Each number is 500 + 50 x the weight over its row's rms, rounded and kept within 0 to 999. Layers, rows and columns count from 0. Numbers have three digits each. The size before them is the row's rms in percent of the matrix's.

# layer 7 attention key, 128x256, rms 0.0572, rows 66-74, columns 0-255
133:394518418567450570437387557498422501483487509506413522480552451526394445480513492500510472445458511536557482545579531513548546417513458581578545519514492541486431460439477499518482465549495404491575507534551428572528437547476491491435452465534466471521496482647487545504499506576523512568469406561487480472367480513522448507519492508431470556434532513509537513588450427513539522586484501468479562470511461485542502575420406467485459449531372564450433490539549580454459534500471499551550532485481460521524463541573489489532567441567500538425458501566572556487457527523493432596624467541520515516512512493557468511533451477479448438515444554495480478548548428529492486550563581547468458467490402485332598497517550468374617510538490541494485476571563580499511512542537518
077:478613500436573529463441502469444463426452506423454531481481557564504557363532461538503490574461478479488518478577514415522411494494570487553559438528531489495444504391510530574492486506506481531579501453580492524537458487507497563504463529401554525527429522510455465445491511564514538501471533492534496548479428483460366479467527592484428500469541369554563465536415547564518497522579499562502545445508544526434510526413491542414477430521490406495462487415525456521464583456509543491422493518531471537521462515481497555577499605444532512448518447569426502435564551478455383529488481602504595460470593548543501367531482491531497463514442544504450569594450446459437567463451458431533493448517470409361584544496538516453484575481513574479506488482496522553507432442464550
113:477614614477509429539550485594550645496460415559500569548416557488410456513432464498505483558494471496510490545540546537527564550506558498524546498473458594535507473455494416577551549568483478478497493348491552529605523455530481483474501533426508574552476527509462448505517513538433508401505509492473469471541557441489454472477593462478422477520465471481463504471555531502523467539550573544563526492486588611495479436578521587511489552475581501491602449528483483456567575493438454439522396478552481541503459545568451541503577449495476488426497554572600581546578489472405493584435562443550401445528493585439510507531503438468439519523452560540551515381464586407503534476537489479525477535421469528561434483516431514507521475444508511490456532402485506555520470538526549
099:532562515599484489531446520547504520512486450566478407603491612476540540446540449453459471502571478573485498489479585534521525467462504483491513542435489415438498519544473482574529616440432448572504546555427510425423534550482555486471410485465484638535585487519545471551526519530513514457536485477489578563534445506470438580400631507490531524525461460500391481489561543475521426558481535501666523603508584430488401542505360455539512505464519538486461464437483524443536511545540624553487420495522528468467555508507543554544519506445380482488427481479457537517555540528546481575466526494481607509501501531512510481494492526623581489479565539531410473545570398507500511495496556480437545466539499549406473572561495497499547500402466503478522457508497586508509532530519481
101:491560473429486517524582529414538452559490501524339524481498503480491642481449497551445534467491452537545504456473390528548560433521556545534514462568444452533481556490390539503449394505495504508543498453546510568535626477431534479512524422413467419493414554549498477539474503484450505548425481437486417560548510469520456535493429425467475585443548457373540558522522506497539501588499503451426534432535538495573455560447494458431511588494556493451554494493516551461477506377514489470483484512479446455498576519463553441524577465520515438574454530496515366493477546536504481491490524540548477491394440523521492495527550447489463461435450565479590480500451440507447460562424537495497506515506530493438576486525587617407422462512401571530518465471459542439465404480580538
096:437471496483467546414612525424495477549466498496442576511376536450550522405607607441463433504520452503442509511441476501557421491502549464537527506482547443402488478451487474484473513468460546525486559370555443427494479517455558460385467442412562565544493480546537498518568546440511453543491392476498448565481603465448433554474464579532414530572593447556535555533504450515544402536626401478416457461507546517462452538565563510498576472575422523478549415479565475461518544422480455478452488544519521599555498507516568536477495449503581515496399469423458514532580488427534489418524465578401521456463543475505555502520479558446466496444443499419460464557480512544562521575483499515463518480501418475477502517526514504527475455513479532502512382529468441450473465523470476
115:539576450492486489459433411402528486532559477434432525503503489450509495461485560503435490483523468529588472498477452478560476498505434525505451522504442594483504507543552450565482480549417484417487664439612422509480545499415460448450485494440492457579512550495484514568537486518487469556492499506429472537490495528482388569545537498524384473444460465486519583491504576521489584462547442480501548461568497504482494477525457491538508540489422450662421455500521545494442459565550533493490577515556516527537519482540495504500545561559535500456479401407537527453537520525482530504589475546578452488437533462543480552597504489398509572429405488519409549527515467516538563482508548584519457447610506429484470541404527473372479461503470626538467514529582429438573562529379499
093:526524494544550581441495523534454505449534534463422474390504514440548480460476488472436500470476524561516559524506407526540475468435578522545453586462568503478509516457401494408530512477586566482576587367532500489484419544447534491559492509459469416441540473595513459484422560550462505515526449520527471561501425494562501539509479538521485481538454418594441587476408508480459429560519479544448574394526565449452500574481435563496424545503502471423352431466563490468473477520529546442471599521532494458548515507476489453578500561470541604497560425515459449542399554448472467593455436471527445494508601555520519410581511504530592521517560450482447520477423442474546502441542516455432467548577473487486539484522507481468579559436488521445517527473489547594534382457480472
132:507494550502542450544536435507597507529557536541530547509524575427487471553492570502622559508478531490414558521448561485529535507518544454487479502496432547575534535459509581499497486448473488525456408547489530520504474428511451512528522524541492563398516535327551488453530485405548489436547589492552484523550541440504549451544494464565441433622502494517444389533503507507528505450488515492535371562487436579513481456555515542568605551383485477522542473582519496568569478489509498447537470541486543435502529565584527503474566455450486490566543538471473497437584494493510546429405610417542541560519408500462498508558528439488511596508523483509480566518431578446483546402474596455523564500438550532643391468493445500528438482454563463516582522463441462522492522445484496
# layer 7 attention query, 256x256, rms 0.0564, rows 67-75,195-202, columns 0-255
110:436493445543552515527484571496413589557553475489468476389516508461555515542361386464487454464553566600542509453503555471531547486455444501583457514553490511527494499532520494515526538549588505400508501403518480547489400575448585545478448501502538503450541522559454516586493502625511570590528457545523501501520515489446457439532558402482471482461519520611540556493468542523553484481545490433584605420532519553499527551481428534455435474492479453482456504575531527517472464516504517519609541480523549502568433535563480520521521548609557475590506555505519566515476459566574461414586510512587447503488457520544435410450493509479469445452484538392517488506541510604510588500475456565461438511525513523526498477523491563449535396496544623498601426547413517429535461442513533
115:537490440465536574534474519543552397458533513532596533496551481513590453442497518391370502485551545542554442614567540544539601498495495529499435438504497419477413480489508497625463438428529476450573472534441457527477427466548492489564409505423443498473558473516457458550529419487622553455521503467485475490565485554569597434541482522555553555422447470560613483575434506488460464474392481552493525506499506505489503473521508477399499415465489508528469477622530589511460419477519519531421431569439588497526467526527481495562521480559564477444420419508555512422504444532438512487485455511436653457546503508476399475439507496479617508462525493462509486528553494524533478468460504420525459476477453516495483531467535479429554444410506562541588489418453501504470486479501541
107:493569449559544552429461490494500502507555521476488484439431449462487420472414579537485539470568628538454446530460512442524392548547585426488459516450548592603454493553437558504577458533556681482464476468459507597441452471481518440460431440547511509414542566462564504486551538528458432500523530517485549572418488555459501557532493485443578554500504549575547534465547458517478547502449503458398482525396505626455599522511536411441525434462558472485578484523578516518476513430431601508491471418473455475522432467524545467601565527476551531455521504456567492452520431490573492483538405449582461516451503515456457534497459545518458514522489440507516502543543634574476437526471424506526503479483485483480423451465419523460559570455549515593542508492491447532477490535478519
111:512444548397478506510473483532560501520449491469578509520562374478504520462531502490509535546471499378491556591523566440506445529435501614536515506476508469516577562470549489551457597518480512562504470530372483593519496433569520570550554580474441541454400324505598511543520534527570540453550580463394542420505495560486446502552403464478487504558466496511510493532543569508501576503600471432505514456592454524515540424472499573531518495469549504489525503586489471509473482544453526409506596507500553410486498451412503561527474585537446410516453635471524569480531534477497447460479548497533478457469430524566512482534483531516569464439506411568462487470465471415497613454521515362482511484572453500490418521526556497557534530560477525529518533557516477554487512522485576
114:612586541542578464541513486554482466429484502535456547441500495567410433551519519469479474525463490520509555469473463533493520469478582575579521502497478530459468510599491572540539528517468571470444461459598501474453458569422593565515534550514517422665481444441446572483603507533504462471578531585563540481572436465535568560609503547410551539507466403552448511457617591514541447478357440485509470446608519471594448462529470417504504477493514577545510534498469495504515464458512483461476498520543500541390495449411573536484424570576509420520522516562519571478410480467476550515503441536561463458573381588459436445506573579556514469518487548492464473475552493551502511492514521555568485520550458509493540515551512456454506487534485512499581554518505415470530503556529524
102:476486459491455438486529458602466468540446439474485470548461472537499497460473473525505488542460458524590446519580504521514499515479600458502602516471546495507491465390503474476460536493455585444509460410536530471507479603526465583460529575507461547465546431481540457499439408531439446488449490544464494434436555484549531467562539548410642509407476473409504500454497444561503465472505478536437486597576433437480438601405435447471538346590487528463561488597515595490608538469542478452406429447577513457530498403387535502520561474512531397510525524473608426595503522453558466537464543572456469490566478412422467548519511500462547559489422531493480451439471475372584522511428495491528557500455499572499520487480516492510524465442500483482488439448477520498488489503506517
109:552505494473483530570531501437414533427558548474497496544480428425469533541509416596455417505510588384537533488450585528502466515433431485554501471527498481470531476504582435533521649573472500553429508562475563504568440549449466429424466522547556547474515470530537547569446471497504495529544476495489573449489577409487451478547573465468547482450583537526520450483463554570552536519528455546473547494405433538471534472565511524432524406571463497516534564424520531525427462412475539456518557529605461533517562487518491537529477472514514508515448546484448461467543441487540468399532503440438576578419500418554458562522450438397492486535479571488535615429556500462436540489563458501493447428516480607544473421530414557534408438460534590545521412537466504383459472503490523
095:521484466463519475556495604487504485475491500537523462482403448505521481503510483480512549537483518574451395641517517459507415516521474496537525489564583519537557479499504502570457461391504456462499480648436450450475516527504466472544504567480378482499492536544486516455421531397471531366491525540496500479538560512516590454499454512543568425464401498545454442481442519576400479596468443517489476564577512509519501484505533594398453496593526594462596530548451539355467504487495445503442559468523503443455453506446506461465524524513444330559500480483482542640544447524402524497526478504540478544569487496462435525418473589534538553492497468559482448404511457519491523509499427481536593434508424484557532597512546489470549535460494556475448508518432553470551525504574491
105:506453549540493468577527517540515520448507476558518462544483580514504436500539562620433563568415576604453448524477434383513519566434459408393546484461369515406558491505459520461521380499446523499504442525508569562483534465539497437461474466518586533502505467435514457453502473479507461465541592456459529482592508600480511537578507566518540435564501511441383417524511515571413520505437515520463433486509458537523507454528506568552558552489551572627550498545547544483545523464498535482496493462384458496490524476549526569453521481441434505507424424507482520471509534414487486506400567450462437455535469509366478531606486498482430496555537503514421435456411544495437418500454565525531560456435463540532463513493436454508512546530473516433489626553551551533456503510522520
100:479556409473486546505497537454433547591583509538473484498498436459475515454482410465555470488463513559524505479522436533561569487484499496537432474471491492497383482455529524535437538431565537452569504474532477495478414546511490541488457510507484526530504458623420417554489507590515511495412398565528420629523468516503477498444401428445486505391544468445548546457476512461430472501515543485539540479454474469531557428515446527442536449544507406596518473513451544496564461535462488535475574560562492501603535589445451413499602595542469470502510504433486509469535478478456503595554496544568586458498511490531430457432572503437518481449492653441440449515536432555507513604449431587477411396646457519491561522447520458560486506546525435427481502482535529459535524515534528
091:450444406543571511517547554467497501502432568485425519515430499499411543518529557495479553495526494475440482638505458405549574551503434491620540550486513514556520475435510555416499455503596504549569448524550548422405408446528538537512481495537516474508531534529454543613499582501490568448518537485462543544487440486413439519504455442515501453457577520375413542447449452512484393499402537556474595525534514506514490539509488508582464506445641506515524488508472578585478458419460464512482424474485532543562478547510546573520442461584481442487457607487518536411521476555378477482452503470508517430476546550504528435465425488482423555466499497540492472426480500473456518538399511509429479574475485457531585417562602424555446579486520480533460446514467527482449466413487502
098:476444482511501426488464524389520546487478595472510530528519581577530531488585579464703485541440491456501501530513552462461509488521466366472552556423483465514526513489432499517546460534539520470526529524546563529465508537591553495568411427583509582522504540508495506451459474456500528453440495517572530455550579478491532492550525407609442528479507514492414476442467494496582440486460530541438481535498518510450534498510476393470528506535498535459574407522629440436552530463434463541548520538461485475473479433419502518531442553561456498478490600480510526470520448432429513548459526404434517574619391526544526548530481532473455609479512469565592429539415532433571450515531473457621521482592521536483494435497570472545556417526502519472482542523504556417485491444439467
087:464498516495449508525481531466460493549502435431499513481524437518400528539468453443384474495553450529515535444486498482418498365477556587538490472475484453476521554531500541570468516580496491506584408451556459471548515565433591530543453505442483520429415447555499448455503511591471445493521396525626435494417431512494530473535443436434439458502491537547544561453461413559527576520525437537516495553431574441633487499414486585494460501533498502441447381558523546477550441479492529497498540508467519492492532415474506475574539512489563525592474529498544494347472601425568518579478412477409523632498506522489466526439561440537511546517415445439523450547540467447454483454514397509475464511509435517443506522466615547469476480452538543524517486480466471434561497514584467
096:370469427498506458512479418555482499501544513484452463506545572441440488461512495461536429362516480499486414424513491504538505456456489535486445457517537514516463600471530457462505515372557407477502561517505631475478527571538539555523483468550536549384462496551534551547527433531433390507428455515462469454433465469508523556476536526431570446428452455378498541580485546573504529514581520456474513506577571436430514484415413467500462552545502468513566424573526432534540492496553495510509507461522509502503607527429484467571506471519531448423462415433552554530510595435440508484515479552503621509544542627524560531432524488501574529498507526441497554597558512480541379541461490509540438501524466588400546544501492487481564424514541539497445436520439436505545516470436492
093:447423481461516520522511476551487478501569497418542484512480513556512509452369473482444547464488536526520503497475540551470488522655515509533559490485428565475470507515586500447530567504573557495476447581535463527554493438460508463524569462535524505617432545461477494531431467448474518518517419406519425558402532508524427533471534510461510459426567510562521501478407490507435572540507512505444584590483521446419560558452453462478500555483503426482452477542558513536530509588530473530529441449505610548595638519483467470529476569577488514498556476558576505519423614570534501531535523582556526511422507631571459531545605552487489527575508375546448438529519505474601572464458440529547471528523506569506511479471525518542533504391444424463546513486464448493417519435472394
101:491450522419504432433584377528510530443471444564417539440538551472515451426540507579486439540470587535556529502499544495474540527515408519517436507506466530559414464458528446600504478436524472504479529439440425430458464549421541514554506489482501456423374487485501454501520427577462517535418464398548437471587398472505507468546420428544477502470570459497556496536481523545473514480574428572549507512575578432485562536436486488551406570499433552435429518464417574519444458437461446486508583547550534422521515527497565465538537608496407452472458549437448557513445503478526469535564491484410494477455519472546459473517513552488538444542514546409498460457525446448449457500490417510437567521591455441530525595512436515510462569575424481427539530523488469535568419439440486
073:428414511540552490541584470552519451466558591515520515552509478588560606529484485473492516515516459546500507512438534448472535541496449513464524435492437458507567417641439477575507635500480406427489459579466536450481485408518623454553468457567473526518546471458480478528528538527535488427475480470599532448381451556543528425463520453560499446482468539537496470485482512481458516501456472531456461616526505518544530467377560462579402578484568457444515542508466438494507481520592433483486536496364453493488483586525515512472447486482575536518457487455466542512537515570493552524460524528467567534467562493464606494412589530532420469617454451545591368494510467511518520483518541431488552465575577507528504526589509414484504523405437492528582539475471428505499486504498564